Weights of a small transformer language model.
Size: 2 heads of 32, vocabulary 8192.
Architecture: RMSNorm before each block, rotary positions, no biases in attention or MLP, embeddings untied during training, normalized queries and keys, some layers without attention, local attention windows, paired heads, shifted keys, exclusive self-attention, value embeddings, hashed n-gram embeddings, an embedding shortcut, skips across layers, capped logits.
Each number is 128 + 32 x the weight over its row's rms, rounded and kept within 0 to 255. Layers, rows and columns count from 0. Numbers have three digits each. The size before them is the row's rms in percent of the matrix's.

# up: layer 13 MLP up, 320x64, rms 0.296, rows 179-278, columns 0-63
# down: layer 13 MLP down (transposed), 320x64, rms 0.0577, rows 179-278, columns 0-63
up179 071:144149186125189050172156146099150121163119108171097135113043117174154143108143098132083113144139116110119175127148128131110105153121136074150168171056089096113146137120088131081138154095125081
down179 073:105164109146155172125122151142183135115160112099087178063145137125186098187161165125094152114126168143105133177144179126121130151148156115137116117092130136081158178134124194074128064067102114
up180 129:096134178144123122184117096111134119120166106137165088113102139206075123169110058183113154149108109112094126180108109115110167125066134107106149126154150156204134095148125189082163159109140128
down180 127:131063108162134078122136129139045122117133061112170088153124163137164131089169175101152156106127117120155149143131144108117181147080119099154142095197130155180098149177143106169202125126148124
up181 103:111078094125139100109137112111137187126100165145116086160138088185107109117139125117104084159151148136108083103101124143127124091098175250171079143144139167084143107147096157095128078137107092
down181 095:106095145144055144129068057109163101088086104157136165177153143120100154214127128130128131132066077137112161129191144110139101083146111144121120119151104135088135124116102084087110133151132066
up182 040:156077137127132100158160088139163092128066105174166130142126109186070127164073089100096089106151136229140172127117110111131126138115144061136123126142118104133076142090155075097123107135097107
down182 034:095156168102216119162136136129136125130037146117147136116141052178122072137076090153166114141164138155103098112130148095071110120151124115076115129122091189105068102135148119121148121111138107
up183 082:187038153152112143077062144063132080162192084130132118184146175155161092099164140110123128152149094134180152125111126145180116124139104129083127120137098124115099132128088123176119139093104117
down183 080:123110143156186157112160169116141148088124114154081152093191184125125112147088178122152131100107209140145063107144126110174159125145110114101099128139129110158120183123123066162099088187161085
up184 106:106122139098127096119132135123117094064128133081092116131088141111160152140178093152132102065146174124156148153057181129160065135113119126113097156191138152153120080099092157096192146179095170
down184 109:081151122121120093147157100128116127064143142105200141176097083172084136115128079155142111101085111100156155140129133183131100160181178147176139068120090137086175114171166083092122108128116163
up185 105:114142082064106157140128129122151141129129151128189082101188158159111119137161171115149100118137172176164147122129143160164119103123087148100073110167182137149168102153205152149059116126102185
down185 088:107139118130160105123138098120155107165102162116131140134126146030118105109164108095114112126170153154149108111185105078075110130116212147179095145103118103093056148141127067150120084099133181
up186 136:117131083082122190107180128129155160130078157113111132156107063122189118154127142166109120106083161146168064155086136128128148140110113113146084100078120074138168080110076089084149127131071144
down186 133:108139072126157123098122115088079145154081100133076132181120132138122155156225116105129146140133161140174176152099165155117141127134084165131133139077176163083134170109116059128146141061099118
up187 113:128148085128131089157088046138158145082141178115097096123097117092089113170183095153122117172128109155168152105129028157166123112123115113164104124096130138117141164159164159148077070152120119
down187 094:105183099070155110197132139153168168186075164110124115104124084097161111096131123115128128149102094114105136105179145149184087161045152119119167139102149144135119171154195139102137097128137093
up188 069:163135134104108168106188089160107191147124122121122087106099099174128115127150168119087154116092215162164079125046141057137144143056153123160114121147148110145142122150170132147134095148131145
down188 069:095105218130093115124110140117142128087148149075072144099111123120099135179089123206123090135076088110086165130140173137122110125144124104185134114123142135104076112099100074102116095101191092
up189 046:099086153153185130089120077145179127107145112143145099152082129167102084116147161146141141141141132140146162125134105117065161136123130204125168161120105174231128199122135101143096100144088105
down189 045:096173114162208154131092087119113118126071088147139110134129040083131147157094121130155151125136164133140166152165105109128122167093155167107114114113116188111068100152208107130085094150134114
up190 101:163069081122189112122109119130090120125193089135174138071119063129121112107187132147151097131135132106137159109060099071081157129162108144092054133156124164125124166173130139090139128143154113
down190 115:103177130045123053088156102088144134180076152125154099098117165148122128114104155177105145085148122124123116122143112170131153117143161171128125117172126154151143150140176101129166187061176176
up191 092:171150180121133152140182136126146135091108126123144131162180149096114090178161140103112103097148158124146122127113160150094099076133146161074108128115030115074100145106077166067164089078141151
down191 100:097123129124147128179132109190124075145183084124158157143186033155142149128124130160145091144133129123163112132208126161134078110132097111142166132094152105160157154160149159158152195100089139
up192 122:065125135125143208171179111137098165079172150183109106169167058151141108114129117142113183160179090164162152110149132147146088110115106173135140126109120108149155095080137134105138070095126093
down192 112:163139125163161129125125093160088151149082116066064153155074146136138132160193157155115128115124165133152160179155129091129121104066156088116137141159131127150094157141110101203202072145097120
up193 107:162152199129111127055173165142085161119183094148091106134113129109175112147138128185098108152127097130133156104106140169103122117135187109121041136168160097090157179182124105140126106117167115
down193 121:095126145130178127109106114169125234128172149161086155108107148196147127083126113097127111094150147114161143126110119185133103125158174157114102064177164090089143134112163139156136135104086187
up194 055:140118154090180164132100079121194165120145180227153113138084149141107121158149158140174069137138114147183210139089097130133080124100167133158141116116111151113132158169145107158121146111149127
down194 054:139166151150165105109137100126146104121149129143146105092121159179153154103135156115147136142197099061083090122163104113177132111098112119149187111065155200151111104139097128116086153227114135
up195 087:080058077135049145062170156182136144142194102094155136123128111131112169187129124149165138110131124093090088099146126114091145155140122167125131111131117147130072105123145078136154119160081076
down195 085:120147143186124099076117176150094124082112125083170168171152158115155144141140144098126092148169103092138189140160073151056116093102120186150184151091131121104077089091096094139094120126111114
up196 116:186122107128077146119123110098115157087202084146119109133113121132112083133166103165132094112163073179120155173142125111066147148173174080109087146143158109097164213159139143150148107105096149
down196 138:105160168140181121170123111129156116168170144153091109131095159140094095123110099126173093113122149136117176179157120211138144088167179130130179089171146077120109195108180123123119098105159080
up197 106:142105180137130093159149081127179089089139142185107126211151147064122110132159127155119138146153107104184110133098113114100158172089152114091084088092160188086127176157126165076107114133129109
down197 098:105121142119107108162144128181126089112086119188112131130136058106121102146151109140087079206124168141155111182099122166185116167117080087157162158114129115149133104119126155183088067083143167
up198 079:153127134133103108118139108133170157184110120195091103134228091128155183150164134169098141080158136090145184088131083156112127130169114159074120157148125099145124178164113127113177145112106081
down198 074:165133142067140104099144132101104111133083069156167096082135105106109132167147128169128104198105122076123100134188115168130088109103144106188110136140089134122097082084110134091181189089119173
up199 071:161128196159066121187065131098119144170124130094168101167143172103205132144162106108104134181177127134127128150159081101117155163138169152161115112099185127102092148104104151091099117132170130
down199 080:142106189133125157092147109115132140176144176097124093187156082112183165171175139110120139166161146143156142119109130114114119146080211093101074134128198117099115134098150171154100175092090137
up200 092:150127101094142160156134124156155119185152172141133109094115074112125071135136131096093126159178169156085152099107110146125088173099148114130083131127154140101092101140171133102106036207078092
down200 107:115122143134161079120106133141092156088101119154119134153114126111071087103084119102210099115189117136179134060168127090112160100186115132124094146091084139116099176104076190158130157095152125
up201 134:130109113079105117162112168118075164067091185113137083059174111127119139184125174158076150123165194141128113140129129130148167119104138114146107061127122068110131107084147109150112165086087117
down201 143:163114093134155102087114118149115119147103198136046136117179163108179108147118108130131156142129110069157117153106109108092145056098199093110092122185120168147084131116127171132169151171144162
up202 084:166102100157154132143135188104073164114120108135108149122173144091153190181107140154187155085115134144105134120173109121158148117148096093174098087111088135155179080119111115110090123114029149
down202 091:138169109129129232155139155174140131153179118187129100075139196077103130122146079178124083159115118132119132092165141120097148105048197097149149120134120144143153112117147136116164127124133140
up203 127:120197166062134169150073141087068098081132115130164102103143123136107149118169144106078143119127134126116093105152107158095146154137051102107093085111086097180110075112144142153177137097082117
down203 125:136123158087156119122116184173132155221149121108082193087145140110132106134101127162165115068183123154154183181155134186098134131099110132092081134165141135136187132131116098110108086153105138
up204 113:125076102145152154109150162075133114089145161168178082164129118141069102163125199080114144105124135126145178079150144091108115118092173097081156119131115111102196093058094152152158115138110141
down204 105:188113111113148091087160140125125118140121127193147114109140112156195082156145195112100131123109170089151210172146146138133120124183090139056113155114122138100106168125126149171084102162182143
up205 120:096126170100106087096136067164159117161154080146128153078155182143072138144119121100149168102154104124099104124064099138121120102128121125111117174104122154123111075045127061133078166158083137
down205 118:117078165151106084143151139163123145162100062150096114071104175105168115103127127121117173122187214156119121129131121087080126090177120163120149163145094165156104084139129107178112063146140141
up206 103:165102130123078157117150090187127159114109067099151154121069184185141127140131095203122141141123104089127121171113093127178103152133143121073143072144115150162173133172128122118105112204091142
down206 149:110078143109169116098078084172166149093087129101126106118153096134176076149138158074131132137099159129030131156127093141149124141127103121095193102136079108165167097194168166134129143131111147
up207 109:117124103146160099127152103141073149080122156143112130136145104115112134137156092194111106160154155172090127191132113132110154115211117045110127160099129115116153089129089080152156134156093220
down207 109:142128168220114122141156142114137125142180092147170141124106161113101128155157096126092096140190162142092148120120118126135178135175164117157183132152157190093143138164163117152043143103093074
up208 110:161156129091108107217085094159128081114124119092110117163137137163098125173112131148165127122083091140113174180090143142095203133103155099162102136102138072100104082125170073089107101115130168
down208 100:109104127048091128071201117108090078143132147142144129084128088071098149092095132111152194097167096116187113080142126088174134124141104092169118117142158110145125092162136135121094150152150080
up209 101:132161158181172127129193130111114207110165161153132096110154155127102109125167123177133172159155123103170146097120157120103074113105139152117132144155060145116133134124128096053169063070106155
down209 114:160073194211110152147088128148119126103102117147147152124138141113115140125166150090141141159095164199138155188125094203129082089120200138088168121134127158155173130126119163162096121106143137
up210 115:121146180115094155102126161110111198138130172110128149170097170155126113110161128144083108224148099073137092184085117152110123112098172121147121161111172107103162176132113125115057073135115124
down210 110:146134076165088143120182147155064085105164119087100100184129163175127165142173132116108084102161079114172127094104156131111121049150110124181114115129117073138176167142167117132125157170123154
up211 091:209078163132138116175176095099132124080131134086128062134168156107062140170158106120085152138108105140162105079108135129140096095136127187176088129126126189156124142128138149084098071123143138
down211 090:121141151073120105150177074088136123074131175184118068157118089150119118109100108135128069118140162153180144161113146118113127186157186191120098142154143121111155129194137179093160099155153151
up212 107:149106094104119100197147083164094094153143167081142151106155198092139070141095097154091122066155159118168105119126116119136128096121108155168123123141097081096097155124108134115172152226136116
down212 118:093155133158082123115141067183129084140096087091215147164174193130092175091114083159103114140167136159144133162113101136126116162138131152132142107157104134093105119145186189110147151162165153
up213 089:097167146107124124172132126183152144106175122094183095148091135149170151149080161123117095141091127170130150078105097124090141071201154094154136127153098172168157105130081155112143127214158132
down213 094:130079144183086061149124125152100142133138111134057160146224111105142126101138153187135161168100146111119158173119156078099169186098115115114132132106155161128141126055124136138181114109105117
up214 122:130134096029166135124122136094163044119133142130130111109113048080084095121131097126088105111122197112105169118162090080141151108121142147114141158113114149169143101121067146120123081172125114
down214 087:140157098228093149135080127144065176126198152145071122161104150157131126069144109181104199073140100134140150160098113156144113105145144125136133114132125104095142096098126126104137178131170146
up215 097:141126142140167085164143106147111098138159098141145149092134109119060138115079111097148099078099091135141207079111109107127104149102123145094085162064159069162154078188100139134101105141085082
down215 096:169074148223174177110120138165117131133132136139089103133222150107110123113153127168109105139160176081058167132164139124134080100176132115096121076120122167104119131164110129148126118162142106
up216 099:123149103131148207107107123112177154121141131142103137140130188149131140152095121154074141146136168119172119143092118076131178099140089113102122107049128117107089117171089223110125128152107204
down216 100:080109115108060084096080090110121095187194119101150139082127178101139095150139116134101184106073139163196140131082145112134129113145137092123065115127082125114141131085107087121150077132101145
up217 137:160066131092048145139117120131094119125132152145155181070088133202129135168118130132182064155120108128146164069172132145137125096147148109154129172112113140141205078095133090145110142101136150
down217 125:200149142130119122106069180158146124123175132158147117128139109126159079070141161132198115135172117094135100116094145129095084140180131129109082183102147160130177193123120137146191099145181147
up218 100:098137128111114131096072115116117187141084137136123185136153113160101081147176136189173103157123128095073216122156128125081113106135139105134114163118078163088153136129129103122147071125182196
down218 095:160100162179163188139158132119169141081172156133128060124110168097161107127146125106080139106097096159176129117079101097081184160122063125100139114078193139163151155111106116102127114166104118
up219 116:077123092145167128130175158102130080137107201128156122169122124147108143172180122175131138091145154102100122111111068151126119145167118114122163116116193127063153084113137060113165071122096182
down219 105:129065150174140135097191142103163152174123160133116075173097168173114122133165112168136077100198143113160163160162126158080134071151143104142105142126152107182126164116152150134155141160086182
up220 097:134131128075128136212120125161125097134119094136121145086177176076134139147151059106105166061119162159148128176105154143152072144065109103112104175107123144125134102119098137083076128153100182
down220 093:131158152139121130195076108142114123062147170162143135100154137139134119086169147103089161164100154110124118127113149126047056133161159140104118091123171083117178107141140073093090202134151136
up221 101:111084127098129140140117142177185172098137058120094152091071155151097043112160121127106058118157176209135148163123103131146126137138126142155110093156117129147145103110119060169114110129123165
down221 092:192137116073152096124142076079143092162099162199174099152189125088109160112129066149153148107137104123115126104167136101140087186132133166080114121078111143143098061156146110150150126119118158
up222 060:167138183090139131113115112122063138109142135183119166204068155082143125136186106122151180098110156144169128167071177164108129100146160112116096145111167146098085138182125112137121179144165144
down222 056:136120112040141150126122151143129129129107167189151130093119150172080081085077097129119117076144112085155116115113121135220106092174144167133108133086094135087093095140134123102114134109161201
up223 092:163128113101094138065090129076146165207097152120102136102148131142093158120096182120098146188150152142133056071154139093139074141144141078092110125103070102156106145096117150083139135106127167
down223 092:110093063169107109132189094139170122111116071135164157137077105144183150163163053140139111124132121101111113152106115106120123077100145129100149187105177123158122105110196099125112116098084191
up224 111:140089137098131117109141096129126137167063078090147177141084114137070116178198121199111157145103117127087122117115163205145061092163134160143116108102150147145135106144092178161164135134128155
down224 111:148174161208163099152160125115141106142162156113119115123195157145101100134139131038147152057128154131132095100113156133098166161060160103176149182116104146144096122137164129149085119101165121
up225 108:154175106087103175156110171060108169109101193186142180079097125154119170123112174166116088132093178130133089145146163191113095112114069106101128139134164150101103128155113143125111162162115144
down225 104:122089167099121114156140066178147152122144152082147096162156056065108136110138086105123155158106136130138165167118093171104118120100073124156208137175103102197111144156098083142106128128122160
up226 094:102164191092077117086153136091139081045158117132109125182090143086108139143137133182089143115085170155078122127113163091135100098201117114143137135111133116166135138134173154133143184156072129
down226 107:134100152092131106101084152103146142079087124170078161178166139080108132126138137152164154161129125147102141143117122128098075162193133119118096106198109155116159148144241147142162171096126143
up227 058:109145135124149088072135100078132081198110150143158154123170139140118173119108121111113132150164132152130100136232125123067130149126171104089177144148133193145113155142136121098091090123058089
down227 050:143158130110150092109139093085213080167131119113117151130090101107156134126172112087155122121144174113129061143167107151071173170134175117097175138083106130164141203127151121123088160175100141
up228 097:107210085156154169177157086103145089058155146130134123157078165099103096141124189162099134151137183120185132100072122198119133135071148188130138137116116121127130119135130101137162146142113136
down228 088:135166111161158113145104093138101070091126083151179116116118101107109071172116123167162161182169181086118137174133086184121120092080111140109130160096115100133137107172142086138109117111198070
up229 090:111144154093117099105140186151131154131133127172165138122148115114101138135126117165126109073172143123102178140186101162112074129165141180165127169146121126116115052174131149117060138102117023
down229 091:122123120153118110098118171169151058082132150120057104098074135084107109139106145138153075127117148108123123111113141095171117137199115084108122192160135074162142171188145109100113127197132163
up230 112:157143158107127093107161114117078124154082148112163118096161116141090170120155109210088173106104080076139120137079137151061133103132170121132127148128148144143112097150148119106244159121127159
down230 116:078118164045109090180138150150112131145098095122173098137134125152130128138112133124119191120118062114116128151179104149155086130090172147126135120111167189104147075075134124179170067094117091
up231 066:094110156124114129149172128152175138152185061136175130114130147123129151097138122177131140150168059134157178200125195179121116127173150151128155157089084183124122085073129118149111137102111171
down231 066:163150106186161178101128138074107125087104129078137141152107108072116161133115130121118093149082108133058141158117104110184131170085148110098124057141153089180132163148120101074093118064121104
up232 126:092146087078150121129060153120089163087142097092110079158095100179132145139184107117122086100116167195144099137163145076084172107111130133102085144151139137112169114154097121176081095125071117
down232 127:132150157060097096147174105131091133112120097150134097110188113151124094106176152114162135118162122058161146151136076118144133160133161164077154136136107096106155155160162100127131072076225116
up233 129:132140122101106123137128148091146119112167088136123136166174117159017095144136084120153151138104069145147159093134125150080104122117126209200081140135175129116150101134105130094154143180072135
down233 136:130156106107125052151107124118098106097100089093151121111176123210095128166079131116125175148155127130148184162131100107163101176140095188154141106085125115151148122133211097132172141145163169
up234 094:112117115115052143126126152159096142115113074143148152042134100115069115158126153135163142113141127170043111114060140162165137105171174109099066142097089152121107111113153144120168148151161098
down234 086:120133084100208124108117128110131127167140126141095084133132090178133136101104137134176146115148108125190151165144123056112121160120084110117198174172155133119164118120192103091067120130189170
up235 123:109147108120078118147098112063104082140189094143113091129098135087157119155167107108170130126159075092175127222117128120130090067148158102132097127188111065131101162106109124147118131168101142
down235 106:124173126087101122129111130119136116168146112203153201096090084128135097127101197149149128120095088141091116188085094158128079103157154186118098156114098139143063175106111125150164158117143087
up236 107:128046065097126134123102148135161175113059114077142089154142139155100119147083128176118126144137143175083135126118143127130171141048085136188072078143124139140105122122095085122091113155168137
down236 100:082096155078144148107140098096068135139102126186155220178099135109156131112087148143172177126127090117159175125154104133124110135146191090097108133120121173162133107135158199102139130096148173
up237 117:170153123065131117162165132168131182138098135154176161147090081141130205163124141195134067083157165139129148146163086183134087110147139132140162129164156084151126085111108144117147136139150067
down237 110:096145083044151144100158149121127110087150123167101091106133119080157088098112157124108170115098118134130149167093105122098205125132128126159117074146115178129101130202115142057063140125162153
up238 064:090091178088128083133152099070104063197148130157145110086152155151125105117114105118119079163158114142062141191175161105112106121187101102125142169126088153142115132078147167138081126101107121
down238 056:116114122108082074152114116069109073156098163161115156083149101109090091092154135100153090125123136169072152216136179079096148145171099160119161128102111160154140148066141114138085120118134165
up239 081:106125075125112195129066145120105156118096161076148118100074155130100100147164125166118092091145150156047162122136123093115120096119123151105128108111107095162148164172111138185102187210144120
down239 079:127149123162141169101126124112185154188125142144132136082190125063100138146086140081181132124126116150123147096107158131162144163074081109040167113108102176177142134108143170187125155157119140
up240 105:089138093205134085202122102100163071115126126125113116116140138122183130179114163142099144122083101136175159146131093101144192070094102073131129161146079150164115132142083077111149116132136168
down240 102:131149158177127176126153190150168217107167129149105143170175161096127121080143146099153094091162179121146147109122156137134108118205134138094138124114130112078112168090087127128098079183104112
up241 034:139147091086150099122150073135196141148086109167159087132123098102131114158111141136085119101149191165120108164186136070193141167073124125151153154119138158143101128168147173106150144181068099
down241 032:128159111107174108110140120109127242145175111107077074129099123100169112141153087103167141128144131143129065148163140140122146122128113137149141125100065149136122154092156115170127197093063179
up242 101:092077163124112116149105112147112135143157098157129168116134105074132079098158117130139131135140148137087136068150118082065174151122180098096128190178166080124173157087102191167119146177101163
down242 101:155206143116133126125082108139052137123085074156131104125125136074080158162131096115223122108081091127104171126156132153098109137098097111118127087105123077135176109163131065149126126142094133
up243 100:130173176114128103137083056097157120137098137189125116151115152112072117084088125142049107157153079130092147201116144132093145183117116094167134138124149088115118095158090103091162116108079149
down243 096:115173070120072111085100082124109145097131131124167214116130175110143147144144111127128141164109164039105092167100157138076111136143091133159129134074105139121113085114072172135152121143104181
up244 096:115053087114110098119119123110111178151093241164124162107161103147122176126110100125090129095166174107152173124089147158164111160137114164134091087141169102205129101139118145111128134141098111
down244 084:140159190092109114093088136124125151152109144137191105163168135113126123141123126066143119215124072180104116160143173166092131149124173104037112117095156132169125100149152129108102126078108153
up245 105:155120191113172110149122167119134093177092141115145100102104210143136128140149077158137115114094069125124177122169087130105117068093148151122122126211151169200163110155084141113112121100130116
down245 125:082119136164101131077102132153120164139147141176135129145119081140073142192105158150152152117070117135110120059103157214085066145159116131098135143081142140136115134111169190185097152115116118
up246 090:128174111156153084206113201103152147127096160152150101145108187127172089137163116171112174087091122114138095162084147190087155140077132186117145139195117122105128143116154102156149119140116134
down246 081:170095121112097140164110118080146176123100103131120144148104123154115137121180138125125082140169136104097105093060034129189205116069075150106101133077133175121137093119135159118114124087110133
up247 111:168107119126132097120192209108123125157194123183098179130121157135103088137134106141204136112104139131148112031171162141127142087060103185147142145114126152122110117125142121125116154172118134
down247 112:136163174140183096070107164140149138175120139134161096063094149109129095085110123164099098118162130112102086117145160187100115105156147142085148142156134162120181160120174157136226156108147154
up248 104:156132189101106121139145130138119154189184096124149114158183105171126129183123112145131150143105136140201114100172138110121141131063099132156162108130088073130172141119099049136081189112111086
down248 104:166099035136123174129166181144088142155144080086121119126114135089129152119135109120160141103118161112105164085113153148113071100077117121097082135106128179097067173142119145124125194122164189
up249 099:187124130118083167151111116093171098131143108069116130170096138104174140181150078085164152114184062124103195155096119122143116140120163134124127171116132073123169146118039138132084131123125124
down249 098:080159146173113158128138112122107155113090150147113122116150133204167101142151157156115136124134197127114115175110089067106130182149128187059151084139167139163106147177063179141165149131146152
up250 115:173148081107101160136134112116189073107162103166191128144166156186144160163138152131114159123155077125090112141132107213165099146125111129138136107168078138111070124071116122084110133151183120
down250 130:184123136125158156153123104096160188142165113099118134134134122136133151097190146073141130152122237164136146143136120144108103140193175158203128106151096144123172124169088112140193149130116140
up251 085:126149089142139093090171147160208119121126164122146115135148104102168097155182095138107143107155115110073183117105141168136161159195126143176104164132119098147121117085140143140166117135016117
down251 097:087163160065131085104144139120109164164077042134121135126115153164078079150065166102141147152097150050143114103125082124155103103155175125157100110137064149163123125118156125126146134111170113
up252 093:155075143102152171118189069102111108128139143138081076156089187139107130086124175185179094119171112060122120120136150117156110139096174145103097126134174100101066153124120097130143084115092104
down252 112:117100125089130168080134039119142140139131181156088074183121166144131128125063129124147140119127146031121133118111156115079117067085153172062149155135142130108128111160139111135128175128097113
up253 106:135135184077103080127153168132118107102163146118081140198128162086103119097123117187108149105117181145130161122160182059160103075153077116091114124131079136186111151106108136102131163169138095
down253 117:143172160148128121152108147150161160133149134119109095152122117143096137131150130085167104158086140151097183162118115151140104125139152105141143151182080099130172167124255070143167139103119160
up254 072:127117116117087114175182125129134106129193161138113094174124100130172146108072106115129123158200113126137063164122143085053124097127182156094127138131106143101132143145090149151128045123186162
down254 057:109101113151167108182130162141109145082198086125123155188178148119182134117092093190076095161168143115101080133118105162166112109128124114126136119101112172079115130085109168186138128096168167
up255 094:129195113102130114141184116090129146114146153125090081132184095118149127139168196165121152078095187105141125128145117174036153133112140105147122131126168086183097098133164145127101173172092120
down255 093:112123127088143094108159177126090116124151130098094104094129160121139142181102117190163156204092170118122175120153048122110121053106155156101108134216140126096154126117117095141165122101145160
up256 093:157158149130108110160113112091113050170144114079118167163168193150115115165110157187097158132164133109096127119133138125110115147085105093135132141087111126106175163145178096203085159067125173
down256 093:096129135091172110130125065172122157128114078155079157095090166151162112103087177133098178082167135138051157123081153139097132118180104133062123127116150159176128135138097133108146076176137135
up257 031:187142098151085099109156106145159058125109177141178117123122115164118132133138088147125077131067119134122122080115135125030120112134092151093094135104094090159087138209143097180130108128125147
down257 030:122126090135085096138164052121153068168143117135103149105113131144121136172103123143122084122114169165098117104150117154109144066092144136127150112087109088176211142169158128180186123101169187
up258 088:096083101189104119117184147072087081097144103138133099122133135187157165153133118128097103128175147099121092109150177123090131093111105093155081124135120131138190140196165176127116095208125123
down258 094:114168156171126100146101186214115126126135111153130112125104105155108144113158161137169113139099073159155151117157091123130122139101134095089213143161178058139125043144120114135103106160081125
up259 110:140102047061169135099106141158097115131135175113102073114154099098080140142119167124113111116148180144189130103122170068162128138127184056147115141117067118125158113088081134122114108148110159
down259 093:112139088213158120159150171110075085075113132124159162154113127184126135115126173117156127105123105081168135189183125134098153148132114131099124078138174195084123114131118116122078167077163154
up260 091:138131159108097131138190152129139094160162140158169094115129093103186078108097123115103148122126095159072098133154176153054085136200120082124099101142117106206091120185124122132089145131115089
down260 092:137125108144099127107135127087115065121164136118109148164106128109176102121131107153150109120119201157129149136093110086073119101176130102084135122147173132099165197169046134137201115104200135
up261 103:144143196052130207115083110160094138134133160124128168118124098114142155100094137144122144133129155113106132107163043132097198092167118088127149132182112062130099081166108123116165124106133103
down261 101:106173103111153064197116163110159166113098133126144108152177168065187177169131103107178129067161111140157176180136171103142099122129073157063137131138148138139172143111127114124126146114128130
up262 100:117165151071130204113090085108137140157152172172185124162107138166063073121125122183123139166129145112119118103098155154141122121148192210123141107122135131104055110166141098140093133109110124
down262 084:149126121099154136090061110131129188147162154157181151077089135105099077136160143144158074177130100062159096142101108140145097106135165169153132094121165103076112187149153118177089118119153086
up263 112:069168119129142064144147108125113125090113067162152198063120084129146154174135186169121101135141146070096116170116109184157175117116131150159113111096073100120188124103132117121111108161112146
down263 112:133132102134120067150160100128122116165163087193169126086102100116139155122122154073146143121113169117104130151198056110154110105153170097133109124148128097136185093158137093196101177087159077
up264 087:124163131120183150186142156194124147145153113149135141156065101061148115130151111184094171109153104074081128111148108131090143165129126185134196118120106124151142103108144086077154154137107060
down264 083:125200116035151166198143122099110097093119163113065128132091137136110112171160126106144167118040122057115127133123131106138159106123126105145130087101084132170116142092158156123097135112138165
up265 144:129192138086069156107111192111150130122084106173107129142132082131158082142110144150129107134139130091114162133172120103117150088156085110163100173200144160135097110144100031092144140160093156
down265 135:136101095130138148115043124156143134135082128135126100112122087127096190177157101144123077131044121171090150133125138109166097115126178133148149075160118089114138082116066176181140117107131075
up266 106:117107145080164068080116092160127193126114135122147160098193087176081140191157120117138125152162161160101118094102114135204159154110155110134147085132162092126160153130072162178128152120128159
down266 104:159155108175110116165131099104089114130182192142112064127112140114174107119152125125156084153119120194140118102066130127057076092094132122162118107069126126134094182145080126079151132151163167
up267 047:110124170136098122181146140188113156133124070127148161125186133100101081165169149163077147107080096167149168156116130196162158145171162064087162119080117146163161094124150106129128134095118093
down267 046:168144111131127155178133154070148091115109167118138148235087070065124117133102109102128128115173126074054184101121140145138102102074134145163166140118173104098156113150122160149129128112133125
up268 128:153149130105147151137135175084124116100073166130137128088215125138110153122096134155099108147177090119128106112171123145108062083175117116194085138160114116048140185122080097138118128141113176
down268 128:120128113074171119124089091102107129084062127117104155188094080060120119135094116152177103127124121105176202144114116153165171165118140078161157126136089095121082136145079154153106174111142163
up269 137:167132159115138137136120132098148099111161134149081136164105147196099066175118135186152134064126169086120106160107098109121065112141136090144069065150113104088132168095091165169098180110116125
down269 124:132114187153157105104100124128133167109148121092135143099132200105166086098167115083091119124165106127109159148164123145088136114174128181145127187094133079171191192106077103149181168151140111
up270 107:118092139142105091136173153097116103122142095161145125104181170134136154133140132088167126153146116153112083124111121115119187118108089103149066186183147140105149092120068050168158068169071105
down270 127:111124164132135206098114072106168105142128171167066141145133083142127066152111126097100100128068154155076125155149107132129077147128145093086101071154070189136124166096112149157121157113158132
up271 133:103135149104110108172129109183152123132143102193179104109142189148054138095098086160058108062191121146142103156145159106141104090087142123134167158164158117134139116153096163143157139166085123
down271 131:134151155176106140125139125190173143149178147145150081076102108102151110143129134129116152140179176144129116126073168094090120050161142156079108118117126159102159126070119149131179092132062190
up272 090:183100171120132123076116135115191138118164169153119163136093165103130130192139103112096083105133117224122103135156149084129158128144146099111149188068054151154124171137125105094112115133108099
down272 096:103156128121147118127107138145094130161102078114159192077120060139127172160079121075127160135122107168117094213212089135183143130133134118115157129149137139049124160154162130160136135105143109
up273 097:176186165098136129088091139135135128123121125167117138168152135131152181142085194157076154135155094114132124154082123132114163144160146128060068077184097167102107098120120159202089107119113096
down273 099:139130153137148077112108119083086105140127168089141145115083143121174123154153166134067110155145166140113082151134172139134140166098152156172163098196080151068076146103074110166166139089113070
up274 108:083128116087080125090187076052163100118117150133169124135177122114103127210130075136124187127093158135122133142112146084122101123111150102102104131061103124078121082134093145183140156131125091
down274 106:140114103187094194123106156131114234146155079193124175090101117150163110089143148116155114094148127132110104120110138158149125170197130132161158099110175157122173119119149136169113085092130151
up275 085:110158081175117150116198154100084142115167111164120148135172120098146128168100159112131111145130105100130183120123161120130114082087141097110087214168106099153201128198146122110140114191105140
down275 097:097157155230125126151120112129148187113177119168100141125163117114150133143142177109123072162089163162118142147117126136101150159112204139108159179189093090126129140176132079157086089143128115
up276 024:149116113160167127194095095116148144170143146092095128050108087095168138111104176122091165165190122123147105123110138038141118189124121137072105167132062156124123120171121133126145117124087131
down276 021:159085158179103085048102146081194140135113071132103073139139187097133138191138094108117124115162077123129119129144182149120139092130105136136116175136117178087103098128114167118109157110121187
up277 089:146110095130116080114211187110150108110178091159170147121087142140108107150145067108150157149103164060067129117125109069186148094113077107112143126178102125141096132138139171083143130114135154
down277 107:132101162190143131158120134079114141219165120120142147191131122121118068083127108068143152153117178159124183117114120143102118131066093139128162088136132143125119097140219125159137175112098112
up278 041:106094170161097135131154128158137195161118128109133162148156089132127086085139108168117199127129172196127132112146107208086130157107142173198134138132140128115093144106164090062118113098088162
down278 035:136172086128188134157098119095135063126093165160152165147098101127118162152144137086167131170074125175139151156086149096131115107120184167092140154122127139160108064098106184170150089122193156